python train.py --activation="tanh_gelu" --lr=0.00707 --warmup_steps=200 --seq_len=2048 --doc_mask=false
Each number is 500 + 50 x the weight over the matrix's rms, rounded and kept within 0 to 999. Layers, rows and columns count from 0. Numbers have three digits each.

# layer 5 MLP down (transposed), 1536x384, rms 0.0234, rows 426-442, columns 0-191
559628513587513519568543555517538511569540461549513429495640520388486438583531569442429472532487570499441515545572496395454562460541467463489478418518511409511496556475442536482552482421596497599606507512509520420476468574477489439538464511500479446533524488467465472399456433552508531484512492508437424534502488477453484532490474434425590465412467441560439470524489527605537513571470599513500500598473514557517530540512505454482545509465374551415471472513543515461522417495623534491424564466423588568454437502463463583589557446489558613436459538501488521540424530567460528387
411531597440532495530454490510489547470398504496485497533494517498491465436483551562475429492477488444447421574520540461509478531505493491565417501511468428565515580491485458460487452562428589412564486536420566534528525543547471434463506530483443591455508507591601494520391525454489526491399553573427486446483482558508392538502472618508557518501444572445528647461465463457475517417549403512402442547522493536471544609427533478514526435474466518501536622489520487448486492511418474486555516424596454478502527513512444496520541527480575437440463443496456424420539479514534597547
585465505489495546544506433449487565504489419481574439464469519639477452540534311449526626463506502538553470429473606579488558519541508476527490447535519543568522475526484619612513500592460443497487439567464502511548464503468530486516458512570463545466534534610533511441478458428532477538538596555545527503425509480447430443449570608449567479413473449501485471525582445498518426511594467471399541434498559444494524482461457485472607574495470475477555530550499444539456446458453549576473547539608527496466523504466519545406530438427476502464487435543465445516413432488494428561
577493583502549537514461512545495476467508508507405501486450513508456458509477455455476499477483588520473471514463493480477525472462535476528499586480526519508515470422510459492529518439555502516490451502516447573457461527497551437512550527521495506514555473499528495518618434416611454515537577489556555536377478445481550574446387477536491493523485417500472457459500534515528482487506428467470510540431483517512529517490440375470557503468481483511430492560459510445419469427522625374543489526461477534502464494524471478476449502496545572548506500488452518506508479454452532528
463456526428436450483541489531513495542523431496498498534445482446521415496521492476520506511507460505581531544536501443463489450463414535467475596516449580514626552568440499431502487464465505476521474464471560506491463431497434440558569466476516529456429511505521503470463499452451602608485427469492450561567495489446497525499480459543459489491420574513559535537503422510496553530510484493482441546559505494505481497508572454511432501473494480494566497407488507485453497424489585471409481477560520516546538547542541474517493502614433488532492482479473471494418498495568553439
443516496581569549502601459441465450478491553541506482519450465467534541550569511493501549519501611560482526459491461462556410504488550520454549476520497530495482522630460500448481521513411587445502525486492521548514524456519396489436558499475674566484467489570564552551480502444521502414509416480464515523436498453502568568533471525466458580544494532508541484487457479426520547546437463485441467419453518521472465443486477501557487447455492511537462534506512563476484498464511529498571525468436460511439445483447488482563483539521472479618520537465566562486545574464495457416
378535458529608441492506456462488515410483532542514492536452520538474512386506598607435550452510538442580489466452494541488590447536448581439547594509546439502452523439453510584474490418495506535585436479483480479524468552452588451562482475529529523634578579534445523507527478480504438460440532566486527495531449488494542510452511527468406449478460529497483525464499448576512572569475486532525574588478436504501543486542530552503427432473450601538435592583458445554481557509451435474520559503563430498443553648480509397482507503449582538490579502439552500409563485382474500504
486570451516482463522527464526355584578502482463475528565501592465537490480524552488430444521417477495555574516485524537557617508452501473447549462536496520550511520543566537508488509482508488490448481491517480545489512473467464478472523425521526432575490493505522496528489561490492418451495429494525457476466473483474496603490519559500466550449493535547550542525449474473592548506538486470442500497513477458475430482471451511566534454485490559488375547419459585445472497448525463535445463485482480500418533468454461486452466480515452480507504456502472461438487433538454517597
429537573474520455492473457515492498529435490486504552513504469446438442528494426450508427519552453473458436519473514453546380519472573437478556497517493458552530464512550479515437586460522506502551519480433523453621445519517518491529585506575464527511530542526486491523531561540508491485475407433566501526522509501489460550566465547416433473534530461604502462525501494463463435474492509545489457490481599510508493447483547469460555457554513499469526416442477477587409432484500548519505465470509573474504411503480478557485514512501507545445504489582487515470530514496486506466
521433550608546552446482411474445465433487479504502420510445506526445517628473547554509502452532536466467521590474509471472507525504498485514466458464504524574480457471519525460496541578509469456528514448468508544562465491405469491533529478535543538437484549487610437476485441554552517433461558487509448420488427449641391533448483485519526487432504448582565410493529559550501481505502495453484512445431553538496499476472540471554550506485498462548465484579474420541471599517492556469444627510442438512521622433458532479530489487523548561487484476520413497439490550529470566456
428494610469569475509527502526367500562523381601485573574530473376593440451521501448463457513496623375417397521499482483560468526464532508491486438435541522500545515523480479555434523609352479508553469455458546598511480462495433551623595471505500489485551458609559439588583518505653604646537553529463424561484544629426450482528362480477514505542492491550529543539486403665421561465565557502507463509438464575505457551449473429564670533488496515501499455494480435438475528473439538403605587417457526544434477523614398537378508475566557596549443540520378559535693431539488414612
471436546538541534537501466479587490412481506518577453462427425303534544433480497443462482527421421528462489385510470489391451461492465462413502536516568521436550590592526437540463509499547395531453459463411544493493493558464451571457494514466593474492524474494583493469556569492447519500539468469554562426429451577506629504502546495480545527527533504490475555505542557459612535433487568569547415502461517481435583614435557433562558509519532579394521611459533460559540543418448499433543545492470547490430450529530448498476572488520495544521446474472516447529514531418559559569
519524460509425488493434431566568515440494484478471484498581576550535458505458506544493496606473455506543488391471448462452516485526468491472455484546620560598576505398467507492444485484517422507478477492467470486548456622534424450500453515612480473529508432466464526543464525532504415541560440537512387469426435544473431481483471496464531466541463522528443447484518514476543570532554484453477432433608491482453503518450464564475508452492495480463473451463446443527507499459495518532474550500577481485508456501559482487503428501556476558487450487503500430577514513532551512433
446487553478502462525499521528506485462496492548489477537479520473483469581498448522482517510567425476435527480401505405477464501471394454521603558541488402436493523576548531617568519515405507498452492495483506475480520461584516547564574457497521499544522477513551466463474416489467516544509534502513482480580557419516456387571503542466518514423538436490517559530505590483447476514493518512537463503509531450529547501485496587439501585470537468481473499445509510449557507547549566509527518542453511501492455475498459569511556549505515453467499414538547490523454519505485540449
539531543470441524545488390550523578410451393471473540576475549391530450513529520561449447449482521518490535450462564484605470510486558551549531495425600506478558519602460498538435511418488424469530505543555456508542560537491568528480540478474431517500484450456523501476500399516518537545462563430513534574545492519510466477480465525566552516507483412531502528522529459355503477538448484525523511535529469479503465482403545540520537572528487549443511496430535466565512468447406498475510512421583511515468477553528525438475450489521480512480497458413478455557522525566402423429
482497498590558477537492520523414447544385526518556527489504497373495583446675484494470562398452549498475536603479598509524486497490440531520505564399522619469464476534527453368506467585476560510448554378522521555454473517516526413426453545522537427435407477540549497457548573449546454478456478498553571529445538528583523472585511574497406499492597529444477517485557557418431512538525547591494504433476509468516478534465609568491508493431472485423472446550500521482393529402412521589569537466446506509520562509528517464595459551455458451556524504556515468515491514390426506523
487520542604421513485509536490509419444469549421500434560359496583468460476481352390508534522552527572543426447452538524471429443495477430368520469579496431595553377498469532434470395492481524514467527477477516436493535591441475530523414599458544533519465400540522477531455555522552514359539585459659518585506450610548455504504541490509525418388525474466504470570456450549515492496403513570405474483575516487513533487354577444538557516548500515553531521541591502448476535491538504502606476494534389528530529490643465537518507467497602600632529542464437463507486355536570480520
# layer 5 MLP up, 1536x384, rms 0.0875, rows 427-443, columns 0-191
567491573544407451441569454442456590454503510419451493455596467548487475522455547530502423480487442448531464593498468368517522511532552471485481531462481494468473520486491487522527524494494405540531551578494526459551552545591542540528462524427398481545549406438521406457476375587386501496520426538493498441537509454513560538527489513543547584440473477442477561487592545556583484461483488483406513550502501523542476610433507509472482505567444565544475533515490520399419515447459532439461574454545495462479507524521505542584488471550492536490470459530521442587480442450453463512
507498628517475543526428412488503555434373497594470478459524499480535541565508436565396509491454456405568522520470647471533576409526453474608511422457478472436527511531498568525503505444434390620625509548477458499576384535416578517464465500526500457570532490556482434530478475529489595560437458492543535529462443475548524576454413506567471518496579493499488482566534431511540594599494461417381535591508505463561490497519509512552493568495574495475446470565506511405373505505389458628488483430449578583548482567564411458523524388446512500525598569548414486481551392484487491469
510578530574586560566501536404503451431592533507431518603515488479438510579374494503563469457529472513537593491528470522474568530523470551480575502477513539500524424475539518504479489541513513433598475502477554513646511537569478495541473543523480546543497403549459502519511517490525515483459527555531463535536474541535502418487492449424487440494501496460469432377520523470453540466495528502436542499455465500489546492512499530530407413491453522483482522532524460484419476468456588533520570546510529460509523399378526503533489499496530523499527389531441556504362512527440448573
429558463561515523514426494504510565516502416427511521453460440502482437569470460532509527482481494537519503541560497546544556454599503529564512471518614486523464591589529509500480583450409483522540462442519538541499521444428475525487425541447514527501467529440509618513520446526488478547541503471512588537480514457549510457494495506447472496470560537436450463474513549557534445403518475504461449485446526490525511493437510497508487473439493525451501518456485572495513454467517454560466513516489457483510425451477476477478495489484574428450524536461474491588502414564531607513
466425529446602436419438459585553522501473474454544376420533570528547532423464480418496432419514382560578563526512494455425546432601454450515401431468453495533479487669420545448517537637402531479473547524553471509510580490575458458446494463429423569553574507416535431403455506408453500483499481533486475406535507516582497501485494536476485486458443469459514561481522498520547502549541512523501572496561488498504497514537526537468546501567461531467452492425523472461518538615499478564503531447488443497586586470466523549503458479573491530498540537454557506508489468483531470414
450535486596514622571564482401486526458583553473533482465487512533480471496607431475512536403527474383553373444463451426427555425476555500480606579485488503482481553515556473574626483553432549452440449625557480506465463485464444461505499574488457519485469535565469486545496424502465519496509513478546460521415584484555461526515529463419521528426506447478576591526507583543504473564409450617659624488502591452516552465424461562482539521473520490461543488532532590452490518466510488568590549540484490436526442533373559407539512515473576480375510551429480479550526438519427477517
539490474568455545472459515552551544510508463487501461476532519597407507416557464457439531491530499508533392450502417420501471535534391489549512487353521521484441549577515456530457508517486569430491467532482506485505498465609499529430465483421581527528569463543449586575445489452537534516365538510541523446516466553538458407512541547490455493524451483536540527496388489545485481464433511540518521538438509573481494491516526437623454517446514541443517439518549485517553445491449522448429480611484522568514495497576527548459501470380520539527523437452517388548481475487636485440
509494481469464527500587544473435561508514576521517515494450513526482537533510416512581521623473503482507437557493492485562496443493533505523510446481462482497483477503422496426569515518468454495527497474541455485550459532476574529499531505452488520459548469509490484523525580511491505525479507544525468590545473453483531540414496479517492496504511443508401561469506417512486496383520543520514554490581497493493402480516463518547436501409531549436526500441459478534436495467569523550535584531533476514464535504507425438500470480519489487462506493512493497484506446513610544465
491498531435487586508508464477397439600579569489498518533493605491504483498494474494494505480504523526572441472461566454533512490497454568541466443482496542581529472488565528481417569508518428440468481541441499506482456531529565573548490515395533526573462520486528473587502544499583529495513563599554533624490399446397454504483478586486482422528574437496527528421502478533468508564462527518532491568519503483414477460493509484526557595529495519523468520433447489525482521432472574527575441521538451480552498579507457432438473416360533483574514474503493535539478516533522493553
543414529570426549455598417551499517565450553494437548493526563488530469546515542517535449367432479592474414487397551539480409420565452417552454479581496464454501566497364570537490448496464492614536450671466430435472457562461492476493447528564457421401505468519478598477494464546461511446464514423517492559623538514423430539506569391467513443482499564477564470581492539546547638496479567515602600472501497574558483422496592657474456437543420479541500434402470523508477508444543460531563451481503402348460417475592520485542527517490365488573433498639515363572531517469535441597
417465462579522567492502478506440577487546478474562455507483564415516565550499541420439530550507515518611520534462543514530637570442457493539524534531540359495428495471456502443634509461591485411530511468507478490509414496486425488532465444512508395510454469536539510539503483492533534510595500556431479554440429488508504458536484633478560463541568458526502494524458501567521413405566389538455558531470583475515568446565510461498420415427507503575546532531507492394519567501510480506482598491494513541521476444524564480463565468459524496493480414470480523473495546497380489556
528550503568517478411515468447455476456506494469473534478569516520568562510587471385557487549536503498537551506453503543560537478496543544446542423493539465400460554546570458517469429544513589493508466513561460550477444559446578479473544486617545546482465488537436501497566555512556577401396484425454504462557567547558593508574490483516413535565533463467503540532466490490558447479460446470431539460482485466536400464500521462546380526475438523615443568547523446532402583512456455533546605527479466442628628481458564529520543473456441449476515514476568553525558440430581491531
457468502468494436461526498544503452505388563474537382564398499505495527504525447472456462546451462499432443520496456499481540476510508489505476500563389485514555439454582571516503521460569506523534474439485548534501586548508496561503542497492458508522527473602454431567475514589484426542488549495515474423462471499566610518567433476508554584443479491474543485468509524576489517510477515483535445516480617442425512432500495508511510504398540486482449500507471494516544598526476471494436527521441526486519541395481456517471507475573514505431457455489408528422487507466487587485
509543473564546617462472527419602438581480439555489581471445478455433524507583421462493666452534595490521560507491465495541495485527456535488500472412486435538425557525441516461502483453521471513470535473528606462554495490517512515538473529485476510527564474405548514527621536417490521465562461440555484472479518516499515479525546537568396415535588410509517533498453478532557513466486443516412505551431421517479550579569497404485527474482514540536511496479410505511485507570466432573437602483519597488557523442457488541616534490493520508560448530498426438451480542520556557544
530465552529563498505501438533460475512533486474478580471544533572459485561501480548540490471471340528533489544450455554544479444497506532518479470443530472561546473488421493477495576605523448536492516433423485583480543519569441414451486548472540562559583498441413573504500462466493442518455560457360415506542551390552512535479520452430489510534446416531530449491549452503496446350627421489433511521526512494441429515463543484441556519557518459547458392514526628574597582522539442433528588489547493532510533432396480540486409495490569523534502503360479504473400477427581590394
573441580539404461553468463454478525500541471398543556618448458558556636452407528421533533506495444495508457444521576420438578447465598492565437490498404481429536465524478510502501524451594549500610513487523608511503500436526495452557530477521457471531513455504593601554506416532507505529467496523523444474539500582511453529448462539468590401579499540361584535524527549501451462499528457468533413465505515540520504539431568527562496495493500459540555535438517458588420442596434635442413471372499487465463437539546445584473445605415577469515554485566486475657437539441479476511
494461511487553517483574398453544498547439586493497486459525600509588481518485516528512418559444556563560413563424513428545577420447460545456567425472482498465486401570415487552562491523545427517558518571473453511526495498478561586514460535551521532449502579469524504452501574579429440405597502495614527479490529584506461492496430542563464433497501487534569405520370429472546601501543458497589591526520527466439482427506490571492423351418486509496485565516487466575418598482385543563550509523589563429502512583418536577475481427496465595506525527443543534456475568443455625492